From a checkpoint of a small transformer trained on Wikipedia: 605M tokens.
Each number is 500 + 40 x the weight over its row's rms, rounded and kept within 0 to 999. Layers, rows and columns count from 0. Numbers have three digits each. The size before them is the row's rms in percent of the matrix's.

# layer 3 MLP gate, 1344x512, rms 0.0378, rows 352-368, columns 384-511
110:532463540497413443459505446484567516506521507531515566510513468408458487479478561497501536490511539510516500460460460360498533577475491501472508473529451475551494467570449538486460500506527513492583464485542531569565502477500535410513530473534485525517442539590481567536553471485444439473492539491495517529519567492472528464498498460500578513433541453537652524466605559510526524571518
094:480472483538520570552511542545451481454499520471490444568503530482499479555545557619529486493435515601545504519437568522467465505499494480515389510507526506464495417537439563487534554465426490554510477541480481492545544518470492513503529581506457507415516551567438489519578412447531524515477464497477521445468514466511557515534473491566575501469476511438515515483574491486462482498479
099:526496498496468519554480432399497546474469444435560534467455565541515495545560605506470516509529523520517506513573535491535498466521408476483528558437469581483448568448541503469487496500432548486490481524477523505526530527574516519445523583523493480491503434498518488515496489503472545402515447604530545523449522486564445493436441522530488460390503503485447491511537477526473535440509
095:522476523487490464525532483439524517459484472530575513458461490540492494535486498523536585499489522466478533466544545514596556531500438534586500447504536470561552628515516544484441443534539524533544514548530475519496510561488585528437486530494563528560511525508520449557508545573458488578477525498444490479519502490536519589546483525544542571442450525466547535515468568458473504486437
104:576500452502527527519509486505516503484494506605578593515470462524469511531484492489476488511468535435532455377518474511450485412516508537486569473457519487471497452513529518480489540512509487501493454498459505524443517498533494556470563558505542501509536483486522647515518531473532502492455471472443502572495504434469444535532546503495521515491556530512484534495518496526491480555475
104:504512497491489435456513487486499491486468530544510446420458470440523502472523516476501494461491520489502513518516473559534464438483486481499547542513384530499513531505475527548455482531412568472529452499459463520535496547503454520470516524447413465551559481461582443467479563502540527394487435444456499477472565560559558530501500530471452513503444490482584529520483499474582514469549
093:533461464483464519548530465537519490470503481576443485456421426482496542525460430458477553450481522502489473536544543539579446507468549504551479466491570572544472509491509515524502449549462548490540478516532558510491562507528489442513491559410514447472530448491503525466518501523544515459474451488545500477570559463421481505538477479531475510480503487440459567523485492551523522492408
096:529470533466499483491516496566504501480514555539448500589498528484507545556479427503477532534502549523510485501431518525563606500548364478518506461500502521461536495553494516464511531556483531563459448430468569488535491482526516450497500488507570492533494507550467532496529498459526524463540514466491502552510517500469430503523538502487536498495536508416546494519556499514471557475523
090:478464542493480482435556460501469440507510418455478553502453537473558488446490461517522519552508513483511595524554510451478491504415492518461494407517497438493460457514455516513470517484514541482472571447476509517516537456516582570462444497476469482540478467478568479514450431496500475505583549510508470516451583539515503472493509422563469465531511428520487563490474453530441493527522
111:543524555471564530553472481516489521600495483512493519506531455495505501495566519471431503486582519448417488496526494500481495532538565442460512467514555480591484513433554500483454525518507395415494494525575503495491563553494390530463499517533495553533458409455443435417561556484449441525445519524525448480543472500482458516547481457496567507500452463518508495459484517410528504455417
103:515550535509449426497548484426521495465469527585565509517532536518516475553473486481440592537521534460539472408518438605462535476480465492467536543437527461548491538484497464469524484514426487487456419519533528448467499454484567518473556567514478474528516534479490521486525482510535524516481405483483530566448524531437526566557480569490493491493448522472465454472464426524529512454473
097:472552563559481462509544523566467536493495495489543431561583499491504446581521423511510455517476518559529525488512489527426547496532518502462459482531496496486588500496492454559493521455544486464486538489538480509452455494512480539529426461426451509560481582533540442542552537551498517442548525511546537457487484540494486482467534491500452424502483463517451517423508492509496482534639
096:529505445549520539509522547539463505526468528519450537520494468525506436460475483480460404471519531524469488528502517497514531449563459531489505522476512563522502495486522531497441532542466578563457457522533549421487410479530466535448462504504438475486476502462464502492503469490524457538417535422551480530569522522497501491474512472439560459493528528541499620444562481453455523533490
100:570464497562532502484497567473510540536508525462524496508425470531537481526480492620581496481472520503497482508508494494563487446466513528525525530492540502482475444471448507500468498512511504498547475554535540526490490526473450461470508434545453391489547542443424573506478496467518458447531506507480555494520574482491566506469520473441517469483509521537504470481522532498486591555473
094:518511537499543465497494517591491489521514523431501534517522500541497494479526438570575584512526487515566517546441599504487462519498459495543466562532529489375444487502471507503484487498526523485536446471443579572499476574486515590503476496514529413480477459605489482444464448594518534448499476509466555479482502507452490430489503458465481515434516532563495493501490384436451566408487
096:492453489528534523453560482631505453490477480539454437445458513482580501521517493480540483560513468498455451596536493640473496501526495451500503496443595529443576523487490586522483526475566458496472509485520516489465497561422492514553457528429497521457516524523545493440498460511517542493476468569506482518503556500475512466492474524519454476483491499518500473482554531516467466472536
109:468490538482544579508475556554453425562567478511477496510517432490499546505505495516522523442569558589519510479489451562567505485499471503509541457451560522497481582480531534537471537559439534451499510495522469516517464463531442523489521496512525444424480562462428566470509555506551545535546463427483543504516478410594535483493618526530507523535395566513507557479505493515495475552463
# layer 3 MLP up, 1344x512, rms 0.0367, rows 352-368, columns 384-511
106:553472499455500541468518493517478491357545404534532562484445512489523544525492508508499507442479518495491513498493524528523452477528532531444486463402565536502537534477435481479510514515462518478441491510475528459513477555494455473519519413529531430473435558489496490496541505472474562495503546527547523433499525457555544508529489496557443491504487504420507530571469496459515505488537
095:539521504519519402501521509504500594537536551463487537525538553433387475504531521496554478495496489429504427455481520488522519491441537512460493459590508448538575465536438456457563547538587496492464482505532534445519489485483507472483468523478488464513501541457474545434528445509497467539542522502563489503443487539433531510537506488438468532457437490550503574495509480496441430569496
100:474555519429545516502524495560486432486479417578485487476485484475489527471418592526499555496638488561450529437510446465561490514434467468500502491546456453526494532515545531487440551582446565468524499571578573516411514505479559487512560471591540551442492465475435516463462537478518477552506549505489521461536483491504511534484516475513533519520487531432492502522500544421504516497516
095:438521541504538418489480494460614519447474536535486573408543529467480525534484540480435541456553459514570453507499446490434531493568520486490504527469508528524532440497595561496514469469469508460444475511492518592512457458521381521459559493534558522499507519515593534517549498464553506478425506465517490585523493483481471484471535496490545486526447570450486488499513544435439445544471
102:547517454497503471572503490439479479444506539497481476510532509478510535464511461560533577511452509520479496576511544454511455479467514543504435504429495527496467546577449511491425468448540510518486453462459500496506542498506610510594529526455488532526530490519493491519483511493505475459461506514478433491364569521498603507482416464580483476460512472544528533545493533467524590486447
101:517477450487520488584537566512512539539528483503486524507495468542574508548535456497500499522580445495458500553486467490491456537496434453476514549607452443527518494483468536586467493467534540454526471451473441531546502556540490478529474479462472490507437501449483442502508505496456480457545535480473562505436561545535530535494477460508522463451545454514537503569467483416462473531487
091:521481536495446576524472534482525548489482501463504519555497484459501508405511540523573512501482501512519527492482490487558534553499501553500439489477473527566519536414564503482480537590452459424468501543528458480454463560517533518426502553562484546464554451513530506481480538524545502453517513527528542530485496468458497513509459557534477462452538514528508491421470482497506537516537
099:512510423509479508493555510471514413491515545586469515574477539496504452465431456544427478492550463461477457562501504516478507480480512493488479568536528423488480463522545499469493438447472524506526502502523450442506492558518526516483474537430526496561540478498455461589495450450455467490530507482505552464526499542490573498502510443512529584514462574532583531554570476558529493545489
095:557501435556571533371541506457514438351487566489456482504540490501482537400525464550486545557501430420564484502487516475490535583448486584526470455526442479485417509481530526543489511531501504525498547530477493508525505410501459497532533523476550472555463423503523535536471477462531438430603495493548482485476485451494520562495522429518468475555466547537477520489548499457489583512440
103:460486454479460430457567518509527506432490571478524453543465474489554473506510555518590507477503495545513467500519492498521489498500581453530466509425473515515474557492525546504521447498483520551474517483545496541585509509477522389453497439487490449557479447446508502473497485549466474534541554470532454430543559500524534496493419426442509485441521536450547487464479532467542486537532
106:539507492614487516513545519534529560508492482465486498441489500514398478639458442528472473456419412488513450450473474514500536532556527472509438530501467484559492511429487418440495514529551493449531549462497451438511419522507523546508501489536577477493506484459564499511595515544539464430546466504578483580456552497541486469452571484483577524463539527470486505438457448523533532481533
101:490487570510473496497557510538517444474518556488479516479459505510419516519582554513480510510498628504532536564508480437478502516530469478563589496527504492470535546475521523492558513504489557491469454554500513467510484515523547441440517496467442442435477476470467496504536523481463541453588439566521541488493473512524483519536495460455474504427571529443547520530508480481465503470531
097:468499466548563538581555510515475466476517502475458448514500525487545498460472415548474443530546506494567462540470527503485527461443495562529516499492505525475454516539484515520515504454453510491504533453461503539510541441484484499504452481519496511458523455523626494542522487498474534502437502560449534505537465581578495533557521469508551486478475501523512559503519514581523512441535
099:542538544455509549500482455490602532494450539426520558481503463469451447436502600488526502487435549491494470446462527489440429517525510537481515501473502521483405453540550583563484554491407512548507433528485512546552480527560495573445493497515458437514454481521558463491524489454561546453477512449525483547496516521447470524438529501482514520420537571484492468548534517535550490520581
094:569427531540416501530517555545535560507614497535467462528505505458564502521522531491560398540450534484555487518549486511530537504453546480494513532466449462531480498511497515478561553499477500446532485494553481524512480443492521479455481498436504423459428482508454458557528493470518492498534510535520518500531476522504533482523466462447541478524523492456477575554563515480460474514498
099:566534554485498494565512502525555526454443544478551460528452538510483518499484462535564478457403553491473485515466523440454478488460571499385500458549464430516501557499387508561571473472464396436524520502577472504445530511529489526523482512501500447576540491536489488422529477482480465479418457515495512538560478525502496540566505473519540554434562510515458533503487485506475475491559
106:523469432496477571553533481493486410453507414433453519533433441469472454517472573496546454455578519501534524481449481514555535585436568497531538576557535510489479529503557513497554473535486528508504513556479513500483472499518556518463497570570493489531470508483486552469506466445471492509471530501512502567528516344495487474487532488457478485480510506494571479544534472493498513437428
# layer 3 MLP down (transposed), 1344x512, rms 0.0336, rows 352-368, columns 384-511
104:521547428514515567525461473486487526503510443546435504515457470489546496512565481503523488429444415488513559516455494566523523490456473477512527490519514538495442464472517449463503510418511452550466463575482531501531520549395510499471452463498460442484609490392416484516486564511561550523497496517462495484545470539493545500538525495509538501514533486595488465535477488510452495406455
096:491445521506566514537498524513483525478511474566525523446476428534599487504453537457488504537540516501528496472597432416512512531445477494506467572469525524464552470560582485431485535470565477534479511502471580472552498536493526549464441529529489466436489481519519436516429535403456519384507468435533529515517479500485432511520514526458507483469525511450465422511475473477506460464492
101:551440494492505550551477504550530464491523505553488583583522513441435471461474406444524413477543454431470516511497474530507451455515511496482559517478564509554495509486430491523502471474479545523478561531459555528527505511704485543556477560509591491576476475543439447487473497456496560552458523425490560555521474480426504503568457457532454485556489514487570530511468432480454498600584
096:485450480511518486490523477425547476555550480491471493458584464493439473504353476433455482502555487531564520540511560531519456520432513578491510486506514449526596477529473572501522509499488533494442460542530491521486475480519475515501491488514526458456525469587533478486486464528490505479481525539531488541468498436500580513545459536462556535546422525468480498491537540441443526496516
104:501528499509463452478527528495528549534554543519484519526498514593527571497473557547518515504478509431468458476518466522502475477452529545488522487547484388582501464510491521464453530492481494481435498531547463472458534480539515480534491541525494529520490500465561584553528548477521439464465421396447462487528528505379547470535502489554481547505524473539534439490474532466469485408479
103:538575459457441533529541503526529494482587503471538451538488495517443511487598410524491493528506466540483441557464477503516517598494411523406528487528518494503509564485482534567438580548501534531487448482488512486526484517535549476484519531501494458499467498498499457388545532566467524467564384421555513586462515501470481510516517478417552515492471547494533508531510504538546479475538
092:565507461427429465523498485456495497551458483519471546513519474450511463483519421506469524402441535455481444529505592526523476517458500519502534460493479558522534498478620511493487513557503501457498529477450485484496518471607501468463502506476536581500501457456518510507536529473487496479565486562519454543494521486504474567569518539519482479490489528516447518562448494481533520538518
099:431542560520524478462546421450423528533478438468476477473486495457496530448462520481459444514583458459496423501491477537502481561461486469461515492512535517547460478501531525475579505481495568550446536552477511545517541591480461483474538459500466418607580502413503461561546502469500572496537537509469468463514494511513449520498435489513491501536521580487516448439468508517522428503467
093:520533455478551507398493497570476434461488445491489484474437446437516562453448496523544513511475476504488576493492502487477535477425460534492502423451508491506515457519482477467502485544517562504470508419477465497486467520506512537505525522485463439566447472508507517496530502498521495508486523549493485511482526471508565529442472467533488472569473492532496538544483519502440534501467
103:498521477526533476531574479497509539522456492499493463546408496443503552532452476532550463504405526556564500559444540560496474541437502478540516560491517530458499520512455468463515501497445569517498513512448452490490525441515526488531497539621493485527539512520483576531483477502523454537531467493565535498412511512515509426429527486553491509546480521481492488516617543536492497546492
104:616511510496555463501460538446458530463519430447573535480623515506402477550502468516509568498502465465527490434487473520483516492517490506524493503487396474570497541522462425467548522561617482464512541441530516465464515516648474504438518493521545520488505516527558535442513533464515484468503520412497473539523535546487457440481587508495524509475525448468502497444482464459522522493470
098:471595463408504569527473505445484616489475470500557514461515527496436493442463464489452538483484523528438529543490509498558538466454462494455438579470478573497535485489474529468471459448520520512523460408495455486430585462485452521538493503546506576513555480487559523434422454567580534500527568558532490628474499515437538465417488493527487484532482542529455509503484522542490480462462
097:483510499546467563470508555560483469530509491455552497496464511518492503535505513506488526534514555481526499527454503531517526536491524551542451484564569418446476518575507492518439536467470552441446548522477536446527501457533500533524533391480518539517478520465467583559548516486527501483443559537496466495562467529556549486517502539470541575494510545463487441476476544548548553448534
102:471492466453573538471444508471504485477538514488486514499508480466570526510526551522505487485515572443472511507500528547455398510471469472448579488487520494470541486412541457548489508409454433588491510501516483461568533567507442528497472484560355468507481491519519503425548501480531457559475598505515499463508487488479520475521477510468483568516472516555484441446438563518450424595483
097:515529473486550433474455477431516498467473482464523561428515547460542448510587506447480526503492498515508484442473492461504509538525473554508504505548450496537450486490467473518429474556530489473483510512490530484510546503401532543469548468496496567485500522492582494416484482477483537472473403436502491532483510476502527510563534549549479473425519539555542501413517488512477491531460
098:538518489527544557539556539546542490571530516527456471462492473546460451511419497536567508548556519488520524534489437526466445526504494520503525559477518521513541473520535493451500480487537543509457455515551504481503488513542374513556502549447478491484546496482543546528518518528515528475442487453506576525510539484423530473483539508474418453551458512559431481528486551539508519437585
106:500585498528517415428505479487453481480407438440578422508510479479513475532438461496479469536478522501441537472541577494532508428507556505593444479534518487548522524469478509516403495443454517502509471421527531438449520511448464498459444479464497420481527468533464481508471512449481566383494529484477458521437465526518453480552439564496485545589451446567510547569525488451482504521503